Each number is 500 + 40 x the weight over its row's rms, rounded and kept within 0 to 999. Layers, rows and columns count from 0. Numbers have three digits each. The size before them is the row's rms in percent of the matrix's.

# down: layer 4 MLP down (transposed), 320x128, rms 0.217, rows 293-319, columns 0-127
# gate: layer 4 MLP gate, 320x128, rms 0.231, rows 294-319, columns 0-127
# up: layer 4 MLP up, 320x128, rms 0.217, rows 294-319, columns 0-127
down293 101:492498467451547482441481476465492568593473549490432506495493456522440514532522464490526585490483519463553420484550524567459491520496443491486517527485562408423492476462465498525548493622535488493512525466539435475485472493518538473537437497548430545496527519560485509482445558516444477551469528550542492488499428490521481540471455537537497469501466491474502452475456498489618506459477
gate294 094:522526499514484398506553598518495494512487476405441509493483475511488487543518479518560483431569428422523481534520459561589471535483523492503518486521467491517501503509522530457489516531486505455485514490450527462512497555494508518475499485602541504512574511513504495447477496510514358491513469528503455503452526489436433529511518440580486563548438516532546530474452468574473556472456
up294 099:453480591536372527474491470508493493401480538592487393458484475517466488466518454490535508544472503469502521434503519451437530478492462437525450507540441479526444539550503537544534526467534482529508530498548498548526512507504517490512469458499567489447480521479550448552559466462530508508502461554441491492490502439500458532489521550588518506465525501508445456549531546449485503600468
down294 107:529457464491488435504501582492518451498423462507425484523497440521507512506525509491570554559534556534516444452445520481535522470441446503553392497475486502520460565523549594484518457478496510468505528551485456495548488425563507555495524494535571532450510514532466549553498441485506469478507543448559503487479487506564516473544496488637494482506531519501465496471519568449479517439482
gate295 097:498549489508425519512456551495577495506469486452495542498472534452479492510513477468550540589497450450509482536507501486522531492485450472495517498498569494441535481516478520517473558526432598498547530536513496567543560381591520449467531502481474506469515502465487473527519399470429522459441534509534530504565586528527482502481572516496481521520493510560509502463483511539436443577574
up295 098:541444461494471447532546518505544487579488518521436513448479511557452518505458520580472534467515479536426477479528552470539514538419516536513502515539533504555532494476483540487440544496550474476464499464495470535526475550573490480560473538550504524510417487427521469549521477540456518564452495530435528527476469509563505444501533491591486480497451440497582437532431609501483475503551
down295 102:568475468502523465499456519521466540550511510543526529494502418484474501416520521532465542537566564569464487471563532527470538491497504518507402534516532503472588507552569589435504473474451544497484430520488536503512532521435474457519485470521543512507464456584590480455479548513521508561514515562470521560561525549467508525468511459527496429553420541433507474511486528485466513498454
gate296 103:508559429500444458497423507459502423504494468490522506496584602500479494459516480512523522477479496519539478481551501500475567465458458469543462519509460457555448446496459529569570482513468468572479525550490509514503528508419594511534543421530551508541522456488557570524426513445420450455470448465456494484451499538504487562516471438538514514519483477492485442525528442549486470475469
up296 102:456572514457490407489518509456480468464501466454482512549504472486497512463513490498459487519527551532486491458512498467568544566452488506435449542481506454458506460506433451486460488527563539515548487439489438541374497418509522489560496509537546538524482459472515478534527542488515426466463447535459415461505489454461526431454524480468498472504451497538536547393455464516467547527569
down296 099:541467470496454534515446491450559569444456494556490480500436488566524448553488502541440475411477473473504457481482498470516464561490484503482523561487501485431532473532506490539529496532429514561519466503508473512480460485518497548535449438453485558527529423491551577464570476446514503492530551472395493597501460407552490458525515507479519454560442471480474525435516472442502500512544
gate297 096:450485451476422517557514473499465524522502462488503478507510538498558509502552537485469534561568482440524391518508580469504536544519491540516539525458486521503449493524524607447460471556516517488499517475477473537494450543524493565521509431448511461507586493483506477550517472526466469464527541516447355558449483517460542504487466547538538547476520514453562547527462544587508501471515
up297 099:557521505540471475516543513487450423515527491489548513487510481414513428509529480525519424560466515525488544445517559467547543548520503536448491466443503517471479484543513514529523481482538477537573441504543494434475492523579440504428500584528434499447421444485484414447456547515523461480443483503502467519516529469551507506461526559546554553478549549522500518470503506513531405416470
down297 100:514549480520526496498514507436537541468522504463529479492622502520458533538516489583504527464495478477472510527486568455530451427525499556477515530557457476460506551485540467552558508498502489498412504557480489515456505480545476501515482524598450451513582537539463495430478453515453529500456508438490536509570394497482468518484463518517463579495478498517474490554463556499456410594497
gate298 100:499479555452531500439549463544503492498463495514492559500490488516451463454540438468473558508488492476537504523537518482510438494467513473505486528537522514465506491592522551485479435485542528475496543518500523573541500435533583461488533502499616588524467438437471555508686534430479481534508453516479475492464485548500493549495552530485477516540474431468524536533500488451492511516536
up298 091:486434495447496558501547532573499468446490465462562550514487511575558550523415507513416492454527479517507510477577480494462496474521464568605577455501437553514462508489436551495501452508578471510496543514505515548517504502520516510504520457511483474503561470556524442542500514515471557436520502535545519549491493516428451537575410521509521473550474525465501445498488496419473440469497
down298 097:586499551469480499449573533472484448473537546546453519427526497449508466606519447419452500469474508474438563517521459516491528439463464508564497531538437481456549493469472513487476514497471465605460493558487526460526465564504483483444498513505532489520543458502441541470574499488501536544481445507482493512535501527517406498428475502540495480571531405512528503459464451552483536502538
gate299 104:537462440581441493482491498513549455461452474450451538497589485497513531508464446514497466492445432419554462501538510428519488558502459477473403455449501535543547499474558442494457437505522523454534524464508466463473473504480510468500490474520453461507478475510566481494457499575474537495522534514478513464513467529610575506489491498503592475529556597508488547475435531522442495468527
up299 106:439469461497527494501511528517565553512477501506479477472463488531499507548524430509508518512555524464518522587568544421479480476432502436544488597549547497509498521532496503452474455462566589485541468481515489504511483507514463436446469579485365493565500523515535477475487484501586504530503530496410431445512534478482507482514541449522404537489501457547468536473534497564484508518535
down299 102:406544518544425442492485456453466445497484543485512545461507554496503466493534568488460534449518543458497501500601589501492468445528491596521490500481504504541531437562443491442487577513534502519509468503493487535520543509489539475508524491610500515515502530471516498557517500494485542494547486495491542418469468557518441474478510409473422504495477592506539466523548486530510500602493
gate300 109:463555380507450493509518474488474502448500460526456511558470565589482470477513446552529583567429462437560477482458522524503493475544489516484396492505545527459533459494519513462535482482509429501494488555513552491463465554531475473530474499541493502472503478487534505532527431427430519443551551440540414476493563516463483483529497466529577466485549483498485518499451495497429565480493
up300 105:458436477489515528538480436443457486459555548465482485482492456454542521479506570531538451475481488443467543507444496434497474416510534504530459454540509468549538473488498573534498572525490528497464550553459432554459466630474495532495551566484537522505438463457523493428447497495514485485576495494523463479500568478475468482487466585508497549543541586458533551458458530523488488527508
down300 102:518494529558451494613526555607548522487489486476476472462464591472510508463488552529515568501485501507513428456513519533504509497480530483564438499537531478483481524590531469453471478522480539495475414552499517475476476496524541441537438518475536509534510651539501507460566458467443554487587494485587468511499488509488470504507506497514510506496512555444486538525462489552564505488471
gate301 106:477542521451485432532565499544511508501511497491591462461560524439513539488477509471471483511523430454596534527434456494536536518548475593507528499502474492503497498508537498439455481574472532475441510487458499522470573490500497486548421547490473548494522547467505521512541490551483480517562437484523474515477570563461518529555579504468406456597496466443451520465458468498463529505576
up301 109:450508532507488466464476565452512497582445524470484525511487450508477526567503449502424405441415488534523597528562490545459503500443500548470492483460455545442455529432482491470567520560504503472538457495506514506531527507520544486560522430493592528484442485467505481511487498492555487537453492456489518531518456508473536453451546526537464505417553521521501467465452483542535418422530
down301 113:497542520526463461565464495493592447459493472527517492508466527486446492468514551529514516453496501533477514483535464486547475487465420534416539459509583517415475553547494572435477526542492478471566502471491471510459533445554478541537492469487533544477490449523461572399491525509482570495496460484445475475502510531419477483548497464544456513499434560524424498507505574472524505438592
gate302 103:493417486506430500531487557565528463570401403508436564514548504439486536479535485537467554463469514471511498499539436502563506476501556444499514507501479470510535494532580443491419509552482437554591501440455543511533539424518536519468477537550504521551550499457470516508464478480517456451525465508477527406490463484451494515508456506516512469534533468531530535498479528551432485459476
up302 111:441459510469519590432554531553492463446505512504483478540492471477489541439480445499471503454499460538419526519524445476445487518475459580450480469507520527549520483492511543586458462534447542454499500506539402489497545533483518518579498455476535460447504445554497546488512531458442513554467502511477460485584440460563449546464554554519531417464554488533539476469462506460494438516492
down302 109:490484425535507484517548549546496462465488561575516501536514541505494484461484507517496483458489572518504550523491413504436510480491498504518464491432530493578437580431496499522540505406425476491474526565484561554502506496565461521542562553522481482534511632505498512549485580447498449417471498444498527482484524505605520516518462512535495517547526461480520547498530487503490464462453
gate303 109:547466497543457529452464489473421504518600474430419434526487532500495485436436456445495470505577509420534494493479454532566488462430443388506456507448495474499467463517463461527478518524502483503482516542504542534562528443502552469455500541435505485541493486432499562549515446465508475554535480506518519470417493497533449553512433498527467459476468494496493511425490528444480550498471
up303 104:461470444555521422498480523509532527531469524558573530461495555481559481522491450530505459466513482473505553513521483459500549494476514481512566522533483518451505434489393514413511445401509447480505513549534488453456507501498503476417464540445502552502510397521472463516500475453527584499477538505566501451531472496465580507500523511501451514490496455443484432473481573414563493457509
down303 106:537538499489473446485509449446484514452503478539505525548527436474529480418478510496454468442539449545521484503465463470517540434431532521445534477459553451443456440427471512494426541474544435476480513538533494492578516509504534456464457518498552544504495575407508516494549442424464517449538516534454439577543498461446482481486472523421526493535471514530466489427457515524448519504554
gate304 103:538476457433486477574529500561437475493430474458458416486501422465505557503548444492469480512463552404572462540546534532533478498540492458493523473574532539519472500485524522557503490567491499477567501556550434512484517506529558544522533490508469544501524421469533523542526502623519449497485476470561470518469488460437455481457480515528457473444434508489548508470442545514525519478477
up304 101:508601458469518424430426448447493440450440470474554536477465502537517513520475598522554529510494498497451516514439479450515481486533513479533460495489519482477460438505416540447524565467531496474520501457466527465548518513507516535478474511491458620507533537542505530490417516575446518472530486535473492502490511478440494488511529500506572480548479620561524537474546491519554467463485
down304 102:528448517448512494433437476472544458505443494454462508513500593551525493457554480441489518485407509547487504462464531472481564560486480504553586487536504454500506424528438510554532538545514475485470490526503523404518453543543471493480490509512526484481450491510483547524380501531517487495424501506514382497475553511470487573506532549571484506460464422518478530442486467528502532469482
gate305 088:489518458473463526501509491533526573519499477509368512428478497492503520553485486499534492491461446516480513491539520497519543423444559442472498395472537556572517465465558538476483469523549502468532542445503500534568521497454530472506457451510512515484483516427516467529473470467498413443498398502451480568487437572553548584512516516520469469434493487529453536449527538522519478519546
up305 090:505494563554469489513549508470450522508480517487478462481528460416497563440531521431446523519487511517496521442484457427521445542545488519463541571529522474420444434528542500473546545501495496589510518531521501558554507436550506477538490456472504438492533552541467475481544483500497549485512439487513501481504467433553492510467512527474562432541438410587515456527456573528524570544540
down305 095:434508513522546442510542511486486556480503558539514533541472526564452424549504582557528492451473534467489499413483523625448515547482521518482524484513479486454494523524481494533508540441501566554487509505457516537527445531545534571502504552567517509469451581486509516575523492555467565548484585462560515506527454459501559483513529471467447500549552523460504463547437567509487489516508
gate306 103:518527473454531463542515537456523497534422560528481487539452509450461509479458548556482434556433528480472502534484572467466514455480517415516514516431448497557523527546538472438500502485468544575396526484586541492497522437564404476522474562579514490520514533492511471563489541464569464468519527552543488472478535504491524480486563426459539483525471490505477520450484510502447512476553
up306 112:476538547579504452547436518499561520524483446446521526536510511520478475485458507527481518532509539443496523529500419493441461494525531537449479598479484422497498410487430478527491545515526441507530475481531500472460518537437531502424540539531493400434508456525485517531512513542484493461546496434484510528505454493448508441435589546522481520454505521589577497435525494484485435549475
down306 099:487487430465549547529471498500558518532529496517495520523514462507448523513468452480530538442505502567496457513540519525479494534417461481503521493503437493423540450521528531521508500490489465473464491530524563548487505511499499457502448567518581498560512426426580413518567513478590520505541554522440510447540355537452476492470509498485466504480524457466527442531431548525444539464502
gate307 090:518493544531544440484496517548504480517513440466447493485534463460517563509485471442495415538466494465471529556561508589474532513511460530483480563439514537488471499518428527379517483561474483544507533561500507476505525472564434484505472522479488519541543478550453421428492581462494464451566525540544521582493540517524490439563504489447560480502547472510459565501513512566537549510509
up307 103:479482508535445446580526538535528444532463439431484454481523475468494518437531517513494551512534515480450535572542490498444497527506566464572464464507473537487517533507480470505464446507514513485484429495494459453466448494491522425393453468490483460476426493445458505539584396465577457536506540524497503513506468435497489488456541496543460453485542577469488505449547522535551529530429
down307 105:468466479579525474526484455526546519600448537521467527552515489447525503458470471507512520409484491552550540525581375495446536453526507521538481453442472501513524550563459482425470509533457491470466553476504468512479463482473510446492531524477539541490570529449563463492508464451532566421517553606529528529496515517512524504474512479514505504497534488555524585502432460493539458505481
gate308 102:497569499464478423489481494511498512544488494496478466577456574545495528443481460509428441528543543513485446513460512475458529434525479469544507484496492417509546478489466546451491594465485531473506473446461477548531522483551448456455387478503498484483532496516481521460546499515517398559458464495505491486560390590539495559475507537563501522537507559458471521492484510535527494420500
up308 105:455522437492452446494463519486570480499486475518511480511569543517511528452498474558444511503526592424554510465483494453513501490523548495465489525502469464457534485466439504426532442455500456559529572526482491423485421496510597458505491557532436437533496475491566598581458525538517488501460497519453473494410445529512481551428489506471423512500499528457474509485554490531530465484513
down308 097:558475514465507530497451510561588528526485530457464495470465490474426515475483543441529529425491526425460503500527534523543449458442521476505414505579532531536533470520490435467515514540537485544537502578520529465505539544515545497480465553529526545530482508462491484483527460538416443514563513526536428457552487492475443554561440561487506527452518598517566483524441513579481535523496
gate309 099:485423489589561487495508430539442400474502516469474579496513512467564515441536483476527460516544525470507485447497506468629531510502476531549459482500536521500499525465469551551468463532524465531483489586509464542498484513519527543478500502483477441469540511496505538515446532509498440470439502523536540437499468479507459462592510470547548464434507515473533434536463569575498544587523
up309 098:438438539538607517520451484480477444509524477442515531469469467508495456496488483473510527468451509485454542549503564496513502487476402483479547491473536491406505475589504507553563513552489536507492554519496570530442508426493503501451538516485551436507521495512452511498547531509424463503395535573529502466481449443545484516533465493474537508475480572492478540546483489588520409471520
down309 098:482525457433482486430474526556531484444520554565533438512515465591472483487463488525506535500499512565488512523483549455415433501476481511481492502535432467504497494498513508490491541504484443464501501463495504462446470493554524515449553545541528516499525399483468477526502494537538566553511561555358499594483509572535445532500494536483460451502501440537504440560518501472525511475407
gate310 096:538566493492520528553520553473526509536492481546488460585524483425557543519506504525464501532486524503551550496466525523453503496446480457457497433430493470465404413457420500464445443519504568532475466509576605503498521523526519510512459565533523523544493518525461559515460500528505460524570554537456510551485490489432454437455515538507559572478504479503481500494533505438440521466438
up310 101:553535498493518495462489505508512504443497431518463486481416515446514491499435552522490522500507514522492553521451515430531542463502571503434538474554537521499482508575512527554523559516558454516533513484569520434510498455497540429431535543452445446416518475459488466500530467479532467480509507425462512485525473588438512476522545509557522486449530541572433575525527566432527476550564
down310 101:538442493428498406474478479490512558532488485563459464522464473466515440513485554517459415561555465444505487480500503493489449488506464469473506466535407517463511447519508509502494400527554569515465530502489502493514521510512425484431439411476539559513506415420550511444486511478481508511556497460454573499517508454612517538516510485483508499450533502491459536493519537519541509544576
gate311 104:495432409518448486522523500480470486524471411457502453492484532546476534505451451579467444520494561443452565562462566537490461538492484501523493497489461543491531492563451481478539511496533433441424516479504435486503532416443442509483525482530480553503467422593443541461472486443518486504545525536474494455544514538540436523497550532563510485508484454516528487481523506528465596528458
up311 101:500501495538509469496551488527485502601526507482519528470498531495455462509565471380605520464561505398496486528503456520453482481562507466443595513535522468442471535410431531477491457486464474484492533510550478530547521447485498549534503516556485477506533572495447482442530446478497494481488529555482525555508508484450470455481546414528495455553500475532597504494518538489565506474470
down311 101:490493500530491515498476520583481501483498459480518479521466524514492458576521518479467475529470481458541516476540465484510454499477475519503480507596414523524528512529523515519601458480429480504434480485609505427428526429435463472537458412487469437512462449480403492511437450505521470424427521583486494559554491472567532524479458487455519531490479526469510497522479457526508572479472
gate312 102:424504487452502509504506590543456564526486522493517444511517472557528554447469553492460566515500573470584562495506506469455483544497451449494476508509507535482510548518509469455449451505456527500527463496570584438466494517515501556549471539542559470557537495489480423459486592563522515516408516530462497416517513555507498486471472527468556531498427502452517484505447567565537510520510
up312 098:458534425569496535586523555550543459578459487421550380468491518406516484440522525458405487497454517469458452558502526473593495485494488485504516467453455483429463499478434512498564478496515482476509487521434496513524470507444505470472479484517515534481465534513515563561554461535504517495544505506458522508512559541541495462447504457547427497487479478481407530495524526493465502459492
down312 100:488484433457501438539512538495525525531536489557474493538475493506525531456551483461525480516512488565502545434499453447492459558553474450523565515528527494534501517537521538468470508497453508519557504507518563512538529413541545541565434543524489476529551433494499549452488511549595500491459572557475481432506538519473501465579484463472530481495382459507494477523426468454431474462591
gate313 099:496550517445446579472471499457528426404507553556540485581530548501518558492537539528496480535459524499511455557493477527543503470501510489560524502512451571487504525491502505492476538507489449483421507491443529461549538497441617454505417457465543528546530520509550510570549405501548503490489462491450484487522466505563452457514452490455462549521504459509555420484472472507535545543515
up313 086:420506539531507491506433482509476527486421498552505534441441490482465578513519422551443480465472539467495530510519522518489482560531461527493483551446463476514474468469523581442506515470472480521475500505529442511482542505492469424500480540471479518484552481517478418525478513471517489567479496504504551401554460516604559505482465486437493556539476513480491437441493531572605408461508
down313 090:491516559543515413569506497509519509482519508441436466520522511527531512448461581516475489460552501496475536526408476545524507467519456584441560497485533460475471457572536481452545487457479468489491560499443538443503494433578470503498509489533550469500562504441383516485462518495444559495569557443445507498478521538455477521481472528450548509445468478507512567520536520494477578459471
gate314 105:476532430486542494501502501587514494517481459531468559485469455501517508415558535459505507456465548442587451454533486532491510498552504512445511557529518496527548483520485515463484522478407489478534549438462524427514512540482491566511455561564521505543602516456535575453511560469541475506487526509474506495548499421525482610498497581459488509525468580441467480497554482527488532472522
up314 103:550533509467474542439559547479430507489481503476536466497503470490432496490531456513444480509525520528495487419498471437569557456562546427477559471455511465555579503522530474532468495497512562445521519476491507521478632464512469506499431544490549486473502506549459547493510398487439511495503460475486511536541517539514544532523566484485524533460490553587489497504504572471517618505499
down314 098:452492529454499518582486445500474467558474520479515564468461515478461456415496558544501463551449541487497472511453532533513517560523540483516486422561454567547544577522525538490528502581503540565622510504566529477499492535536559521564502486510496484525486560515442464449555511517473532476479464547448472505428489531530570509500527446521471553559524553503455453506527571503517522531476
gate315 097:504487489619400458486589469463540466444537448448500506521477500566519524508465450491516489479444493468497477468466477547522513513509517522466499492479472520500488584509442544538452448578514571542487494542500522464545566465504492553500468461562498591431460519489543528500483482536407434515515544468464535466489425505420479465519477468544529482473546498576431482551475483475504484496524
up315 100:542490475477549426501481524482491551487441537505459478518506448464400508449480494489479566459525505494469509532523530506419479487493436481536539487548476535486548538499496489472537524482487495433482469503490503471524546572450517506522511460483465456564427519490458444427419556588465477404428526513564513521577460537544504509527499557484420487532525471520515440510547525532561518410463
down315 101:486487553455523566520507507456485562507465550443500446519482505551493494469552403527474509533435514534537554436500485540469447557458490475520574448514436529575489543481486502514526510536452530446605492452510463456554477443448473521507498590452520458511506552551569477477487463517506537517508513575562496515532552437501428510531450470489501515531510415514454522507514527426513529464464
gate316 094:498588460490430449521488474513429542463465508521409485477449473494531556463541477473558454468539453531492493496467489530416478523509468448568537557564489522513513564487486533472495462484530536489542450510510505498604552423472557536569503532508464499562528523568537504457391489549495548544517516465471456535454514502539536422500552512480529445480529482503542515448540558521487542519501
up316 099:466475539494471427496486553388473478499532543504440478512480478590500565464535382508464468457538467460430464545511584581537460495503480524532531508565516472540521424535505458496527543446540497461513517480512487465439527504534462466506479515520551501502489452495496485498454498569566478531495478425471527514563430479588415491461460525497514465469530455511455508488530461479550483523534
down316 099:441525519497461464542522500434518490530560515491498511533470456473493440479528520520559508547437508556536510475566488525430502483425466547494465450591512520569472471464495438517553486497409537546515528526558564517533507534451392495487532513418517470440466528436493516476549505442542470574486544491531517533544567503429512507542461487492486496471514528471517495474536483396446468536530
gate317 099:481493560483562475507511436563506533474503470537412434513396468553505506517518508484538506556514498479487541577449549374433543611507492566416448471520544526448525486512538496505468439471481562497487485509555481581506480504519545480522559505503434485544497519483520474481510441531513433515547515456516522483486515500484510486523497532526582477484550479481413536550519511497481447509483
up317 094:573536586484489390516520433541544478415533456497446478440423546516525483482481467453498557584525512537462542463536485576541475545494524512521463437495500478505456497431513503543465497537490434463462585581478481478504509426447474461470564465540476477501499512499496483452543481495529500430501517541486510555575507540474458489529470463526517478496511524522516447471486459421470484523437
down317 091:513522446496516459512499535423490529535481496540542510500566505465534539478501472463490489476549497501537467464533520565480574463516507458555543557506514453503428536513614449442518527456512507475491453457495467434498549536529480543570516524532504501423533497424431522472547599484481536485432522519430500508495485460557427493491526528578499519481565498499533574542532580568535471485470
gate318 109:567579551594487487506530503467470467450592481511562524567556548514513530489539421501552487506481505440452516483502507544454482555509553501516572496486442529471533495478498590492467539555461489505485486537595528555513511488490583515512473522523414419531408498498502575469468467481474536527477471555515467473533500516535479552411526456546537485497448494537481457504485492501496543467493
up318 103:551515511519460484529498484417453517479470458491503541527534481485419525487457530560543578439479555465524564500555503515495543483524393529466507561530597493447534490493484491516490536559532499517575549506527480478509444480517408474527492510506500497473475457477595482521494582511462558498450520529528502507501525512476520565463452493534503514455451435509524542474418525536532627508527
down318 106:553452539530556520508442548470526514523497523530525503481452517419506493541511572470500553463502584491500558469541435505533545482475459501492536453525481479552521460427493493532486497495437503441462468509526498496525517498561540464517504487435588552525439544525547444444428447538465561460443483436506540525471538497427447546459508466464459542456452455512487500448536520554500597446532
gate319 090:575515509497518509468484477427484478480525556480554457557449554476550511535519556543483564484526477457536492510413454495540513496581523463557517556517418498513492559554514539492506458533482463565488483541476554500520546487462444419497532441431497505467467476466447504443494445510454478516517457533481496550497431436598539417522467494520527504506519571474479468509570522493557527563537
up319 095:527445564456530494494543445444451515512535552520548548485565479500534526504438450434478537465444463449545509474511598469513486496457493456509462462528492486490537521491583571613428518476530442447478448572456531485462465505466498528471548525497507513458530507493518475562558512516571459493465427473467412576500475501493532452411453488535534510541460496498538533498490472500483526512470
down319 099:493425529459522514515500504544547474471511429487434583552585572570480493488512468541564472539559502509429494439552416457559494510480515453486497549469447540577560500462544543549554488525524504554496544498582510536437477540554470523494446527478479473485522479481506478557434517477455478554507512477520491452481486450470492526434499452488497493486485535443536404486466480467522557517458